Weights of a small GPT-style language model, trained from scratch on English Wikipedia: a variant of Muon for these matrices.
Each number is 200 + 40 x the weight over its row's rms, rounded and kept within 0 to 999. Layers, rows and columns count from 0. The size before them is the row's rms in percent of the matrix's.

# v: layer 4 attention value, 64x128, rms 0.129, rows 3-11, columns 0-127
# o: layer 4 attention output (transposed), 128x128, rms 0.182, rows 3-10,35-42, columns 0-127
v3,097,231,207,213,170,170,229,222,163,160,272,210,194,125,256,115,249,157,255,226,229,166,240,160,222,202,237,229,189,175,155,172,190,173,238,194,137,241,185,179,185,191,197,144,246,165,221,222,236,229,208,290,192,147,176,156,219,165,228,196,199,211,133,223,257,158,127,191,195,263,194,259,249,176,176,295,216,207,137,185,197,233,234,213,138,203,108,213,172,199,255,230,202,226,212,278,181,90,173,224,219,215,197,218,188,209,189,253,118,223,196,152,192,157,247,151,143,264,174,256,175,233,149,233,232,235,221,194,251
o3,097,251,221,201,198,230,193,140,121,232,207,166,208,183,164,195,113,180,199,266,217,179,138,231,203,243,226,202,180,126,232,112,195,256,222,135,178,230,177,220,163,167,215,145,228,168,220,197,214,299,238,157,228,236,180,177,207,183,221,153,163,256,213,155,165,199,179,257,207,166,192,239,294,215,199,128,238,216,247,202,168,251,183,157,155,144,229,178,156,172,273,171,160,146,227,237,163,172,194,187,156,219,151,152,202,185,194,213,163,169,191,162,203,106,283,191,210,227,148,124,267,263,168,211,235,173,143,200,168
o35,104,198,143,137,222,234,255,271,249,214,185,233,204,206,198,218,248,209,154,137,152,223,223,148,168,154,168,204,227,260,230,293,171,178,164,243,256,216,257,144,260,214,219,242,180,251,164,206,180,106,174,151,202,192,251,224,196,214,140,241,263,230,151,222,134,206,238,156,197,180,269,120,187,228,247,231,176,179,165,221,246,148,258,271,234,221,214,249,203,207,161,247,219,244,182,175,247,239,203,228,211,157,237,209,189,224,255,150,256,188,195,238,176,277,135,230,214,178,211,244,184,207,194,111,132,171,198,218,205
v4,100,193,260,235,231,200,212,167,226,176,243,224,173,166,150,187,205,212,173,258,176,216,218,220,93,168,211,208,174,147,213,239,117,151,209,214,193,134,183,187,194,180,190,273,260,184,206,259,212,194,247,92,165,149,186,181,236,168,274,204,241,150,213,124,195,191,221,230,233,279,168,220,216,263,150,203,226,199,317,190,199,233,119,185,143,171,263,240,201,193,203,215,185,161,129,162,126,146,196,181,238,160,164,210,247,195,273,197,153,190,149,195,201,177,227,200,214,187,227,137,244,197,278,180,193,204,216,141,216
o4,098,330,213,220,208,122,231,186,206,272,180,182,211,210,170,145,165,214,188,202,217,258,220,202,206,240,126,243,220,218,162,283,212,143,226,219,213,173,236,227,260,128,208,132,240,196,203,251,253,188,225,248,108,182,206,237,235,159,185,177,246,146,164,184,196,234,184,202,246,210,147,172,227,212,204,203,240,257,223,238,175,244,247,178,187,119,224,281,166,206,151,247,252,253,211,231,192,252,170,244,196,162,189,181,125,243,257,197,203,138,172,183,195,243,222,280,198,226,161,213,198,187,294,193,199,243,184,217,251
o36,098,151,219,138,215,219,196,226,154,151,191,250,223,190,231,226,240,196,229,185,258,196,169,227,230,236,266,194,247,211,241,157,217,230,252,157,212,262,137,177,188,226,227,175,75,211,168,171,218,282,153,178,266,248,172,197,217,262,226,190,141,278,194,225,247,177,207,149,139,182,262,187,201,149,240,231,156,170,134,151,246,144,197,250,212,213,185,214,162,197,242,195,174,169,202,232,220,217,245,216,245,137,263,207,200,145,138,166,254,205,247,179,165,182,143,186,216,268,129,212,156,142,148,199,199,171,126,245,227
v5,091,213,218,145,239,204,226,203,145,151,188,186,192,182,164,201,270,223,168,188,234,230,180,164,209,258,123,178,194,258,206,179,229,163,190,182,246,153,195,205,229,195,182,225,214,232,206,207,131,164,229,192,201,195,215,225,196,238,154,154,147,233,197,194,138,272,260,239,164,217,226,250,156,215,240,164,180,226,253,214,177,217,174,156,210,206,236,214,264,189,302,248,157,194,229,158,162,254,136,293,221,166,201,193,258,254,145,146,200,213,251,167,256,157,263,233,250,244,201,321,256,130,228,277,189,264,209,156,179
o5,095,142,240,196,190,184,183,145,152,197,182,126,198,194,211,164,228,182,189,204,155,200,281,292,322,233,142,151,199,192,190,196,257,217,233,238,160,166,166,194,303,161,220,267,248,154,176,119,165,247,200,208,162,188,209,270,137,192,177,250,197,174,187,198,225,165,212,240,194,134,174,210,135,232,209,223,227,176,227,227,230,265,259,176,194,192,201,190,190,184,135,243,232,145,187,167,241,235,199,210,261,243,154,193,299,224,211,142,241,219,213,254,184,195,167,174,192,132,178,148,172,178,167,234,285,233,211,195,198
o37,098,133,198,236,164,258,190,287,185,248,181,225,258,187,241,264,137,199,221,176,150,210,178,194,130,179,289,155,264,173,229,241,236,238,134,188,238,201,240,223,194,246,223,182,198,224,224,251,255,161,192,191,211,222,152,196,249,198,221,204,237,186,209,167,206,123,125,178,245,240,127,153,218,157,195,168,208,218,176,128,159,235,145,230,195,190,238,169,226,182,170,201,239,202,209,239,257,177,230,138,181,192,227,206,104,210,198,259,256,198,175,129,211,244,187,191,115,204,267,132,189,266,163,163,229,160,231,269,198
v6,098,147,196,198,224,213,133,247,192,154,183,172,258,202,174,235,146,197,217,195,283,238,282,278,166,189,128,189,202,207,176,224,145,176,212,187,197,185,155,231,182,151,112,209,147,172,209,168,271,255,176,307,246,188,237,223,187,262,116,205,167,191,151,207,226,226,171,153,170,174,246,169,199,192,244,168,159,185,226,140,189,266,228,176,224,255,151,153,170,192,243,235,182,110,289,245,178,205,169,223,169,190,229,222,191,188,151,188,217,190,228,148,222,170,201,227,170,209,131,155,168,218,265,142,272,233,229,228,186
o6,092,160,246,270,161,121,233,192,194,185,201,219,172,173,212,278,226,243,214,170,190,224,113,225,161,135,187,233,204,156,198,218,223,177,226,230,207,150,157,72,223,164,221,155,176,176,117,161,219,235,156,134,225,155,191,178,77,221,162,224,193,210,190,184,193,286,190,204,197,160,162,196,164,140,203,152,221,191,178,236,222,190,209,169,266,182,218,155,207,195,227,204,198,203,165,119,283,133,221,251,221,196,290,252,177,166,158,192,181,182,279,220,188,139,216,170,193,258,248,245,176,230,212,200,184,178,210,170,172
o38,093,168,160,165,219,212,178,230,199,272,239,146,183,186,213,169,176,195,184,227,183,168,180,205,234,219,205,171,202,204,194,247,248,281,191,178,211,251,216,291,172,277,239,218,248,162,236,226,172,122,262,202,136,246,185,226,259,117,235,152,191,193,232,227,184,110,267,204,237,260,203,227,176,221,196,238,192,169,251,234,154,190,150,189,155,189,182,279,236,177,167,193,230,179,187,292,229,231,163,141,193,258,126,169,202,239,241,249,209,222,136,203,250,313,190,165,200,130,202,216,165,155,125,217,177,182,210,194,212
v7,104,108,124,215,178,226,182,192,216,115,280,141,201,222,229,218,127,173,189,238,246,247,218,187,197,171,195,197,121,155,244,207,285,263,196,132,183,236,198,161,221,216,163,219,255,214,181,140,209,240,242,223,191,215,123,167,217,266,271,181,259,232,180,136,248,207,229,167,129,217,177,209,233,179,209,207,226,228,207,175,253,188,178,236,153,250,212,207,219,129,208,201,240,205,232,240,220,229,174,143,143,200,150,215,223,208,158,270,225,195,216,205,260,235,175,226,189,121,281,150,258,229,181,115,238,210,205,189,196
o7,100,212,149,113,251,194,239,216,195,134,174,200,153,232,227,191,203,275,218,157,226,202,111,202,169,238,253,174,221,210,165,244,198,229,289,201,204,252,193,141,207,192,160,228,203,202,163,143,252,189,245,231,216,277,189,246,107,223,189,230,180,278,176,236,153,189,187,122,168,242,215,136,168,183,286,267,164,217,170,236,233,233,270,244,155,149,212,188,218,145,205,209,240,231,177,249,244,249,273,237,161,144,245,253,199,230,202,204,220,241,192,190,172,214,193,251,210,232,159,169,284,174,188,205,178,144,213,205,244
o39,100,281,239,196,202,152,162,181,210,272,202,223,172,134,199,207,185,165,168,207,237,202,242,298,191,199,173,215,277,183,159,219,135,148,215,244,227,187,184,228,230,216,282,147,108,204,177,261,247,218,175,118,170,177,263,188,254,152,178,180,196,153,150,207,247,186,160,228,208,173,182,200,217,234,159,162,193,186,228,207,166,139,172,197,254,197,198,274,134,318,177,210,164,214,232,150,182,199,215,265,240,214,202,183,202,222,207,243,137,140,231,185,160,232,238,185,224,263,225,281,125,214,219,221,134,185,185,221,177
v8,090,247,221,198,127,267,189,163,163,228,181,128,165,226,138,211,183,276,241,164,144,227,129,179,289,194,107,217,275,184,193,208,218,174,179,130,186,185,112,209,225,256,128,301,182,199,207,197,150,212,195,272,191,208,262,219,279,195,183,215,213,194,196,200,241,212,187,129,221,125,199,242,188,165,176,197,244,145,143,168,198,166,180,186,276,171,163,213,204,186,185,163,219,236,193,167,221,218,197,256,209,226,223,205,253,213,170,247,233,172,213,178,118,201,196,272,236,167,185,233,155,171,199,223,284,234,218,209,180
o8,093,154,244,267,231,211,140,200,254,237,180,240,223,241,186,219,196,206,152,179,145,174,221,209,205,212,257,202,170,288,140,232,219,288,166,213,189,143,238,176,189,241,286,198,187,202,246,153,123,168,139,170,250,243,242,183,188,239,136,247,242,156,190,215,184,228,168,197,192,246,187,168,243,165,194,248,189,198,209,253,233,187,219,294,192,236,245,185,223,253,168,179,226,182,304,198,146,147,234,144,254,169,253,184,168,247,205,135,158,196,244,150,203,131,207,211,215,116,180,217,178,143,210,202,193,234,255,134,189
o40,088,255,205,143,186,129,235,226,172,204,205,181,204,204,225,139,217,136,220,226,177,177,199,144,115,177,190,79,137,129,174,199,248,123,232,118,215,213,229,224,192,135,212,154,252,199,145,203,228,227,224,202,237,165,142,177,183,202,207,125,173,251,191,233,156,189,208,193,191,183,213,142,168,211,270,202,190,231,205,223,231,252,169,155,193,190,262,173,128,170,218,262,189,174,166,150,162,162,165,148,168,217,164,223,255,216,274,242,147,194,164,297,189,198,241,161,181,223,267,189,214,230,225,182,171,174,168,251,271
v9,094,227,158,186,255,189,246,248,221,186,244,93,220,183,120,191,222,218,172,214,240,251,273,270,286,223,223,183,207,250,153,189,220,138,182,166,197,204,186,148,215,209,179,199,197,247,167,188,222,268,164,144,220,154,253,234,206,184,193,218,229,199,211,237,138,180,246,214,243,189,294,173,255,277,148,213,263,179,236,89,213,160,219,194,176,194,141,279,190,124,236,237,213,209,207,213,229,184,173,246,172,166,237,185,220,190,164,240,205,247,220,244,104,271,218,240,191,162,236,173,220,215,173,187,205,141,237,179,191
o9,102,299,245,197,270,143,270,126,225,179,219,251,181,247,202,158,226,166,198,203,160,173,224,155,189,198,262,191,225,196,190,161,224,189,223,148,243,209,168,213,236,178,187,165,143,193,176,165,258,201,149,171,266,204,196,244,170,155,148,217,110,194,208,209,242,169,187,211,226,195,155,158,239,160,218,255,190,177,290,192,225,156,186,172,235,184,228,183,238,158,234,276,175,137,236,148,247,166,234,158,272,201,201,252,181,210,263,217,157,146,161,260,219,175,163,85,179,168,173,233,124,168,195,186,152,242,208,259,185
o41,101,238,208,142,224,175,222,190,161,177,114,294,205,162,205,210,131,170,171,144,226,236,167,189,192,210,205,170,148,206,136,230,180,227,261,180,228,215,183,272,185,222,205,151,160,162,250,227,213,191,215,245,139,244,180,148,214,264,251,184,246,176,142,246,273,172,228,132,127,251,184,161,207,128,245,175,225,181,112,257,231,256,230,257,168,204,275,221,172,268,163,138,241,228,255,212,169,181,232,200,175,165,161,181,231,231,183,221,135,187,189,133,205,228,221,184,220,239,144,251,176,161,208,190,164,188,269,215,224
v10,099,233,236,163,214,252,100,314,221,173,136,237,231,143,196,244,171,188,197,283,132,237,178,261,227,204,218,180,216,260,218,226,143,187,202,140,210,199,124,171,210,236,211,207,182,192,245,196,160,195,176,207,210,209,266,184,211,233,174,187,218,216,190,222,267,177,193,191,175,214,199,225,97,234,227,251,151,217,229,214,205,260,217,244,234,154,266,241,219,194,195,182,202,145,221,178,262,266,216,171,257,232,194,206,173,156,118,200,205,156,173,230,137,251,166,237,149,218,136,255,189,173,193,172,177,230,293,283,187
o10,105,198,229,187,198,215,156,248,313,172,202,237,216,224,202,208,273,171,174,84,225,206,223,175,161,250,209,160,179,154,200,195,218,255,149,131,178,225,262,194,149,155,280,291,136,255,189,216,139,213,135,236,149,154,232,160,128,258,188,179,199,184,131,191,125,195,191,203,208,180,191,225,221,216,192,216,182,188,251,204,203,237,188,114,251,232,189,237,202,195,267,218,197,125,209,168,162,216,224,239,199,256,251,161,213,215,225,160,163,163,209,195,171,209,227,187,182,225,195,166,173,312,272,161,199,226,199,210,241
o42,101,210,168,251,205,218,240,176,147,206,232,134,180,181,182,194,174,211,221,261,217,202,144,145,241,191,175,210,217,174,268,221,250,173,237,193,227,182,184,191,167,227,195,104,281,196,133,200,233,242,242,190,194,188,199,199,204,142,180,198,163,155,278,207,188,194,149,227,204,183,238,164,237,163,180,152,188,202,140,217,183,124,232,257,167,221,233,204,203,180,125,221,272,283,180,213,179,162,139,217,194,120,181,271,221,153,195,175,197,234,298,188,191,159,193,168,248,169,243,215,212,39,180,262,163,157,182,165,191
v11,102,98,244,220,247,195,109,198,243,173,216,202,205,188,220,189,262,223,223,171,121,236,197,244,156,220,205,212,211,163,219,228,202,132,202,205,143,149,273,216,275,158,214,185,167,169,213,224,250,191,279,231,262,162,172,205,156,222,139,236,236,165,219,223,177,258,192,187,174,273,233,256,208,183,177,176,196,214,157,90,121,195,170,204,205,136,258,182,191,243,171,190,167,183,189,117,155,152,232,207,190,178,227,263,190,199,169,138,142,155,176,174,217,222,256,226,182,173,156,164,164,139,200,170,146,257,177,222,261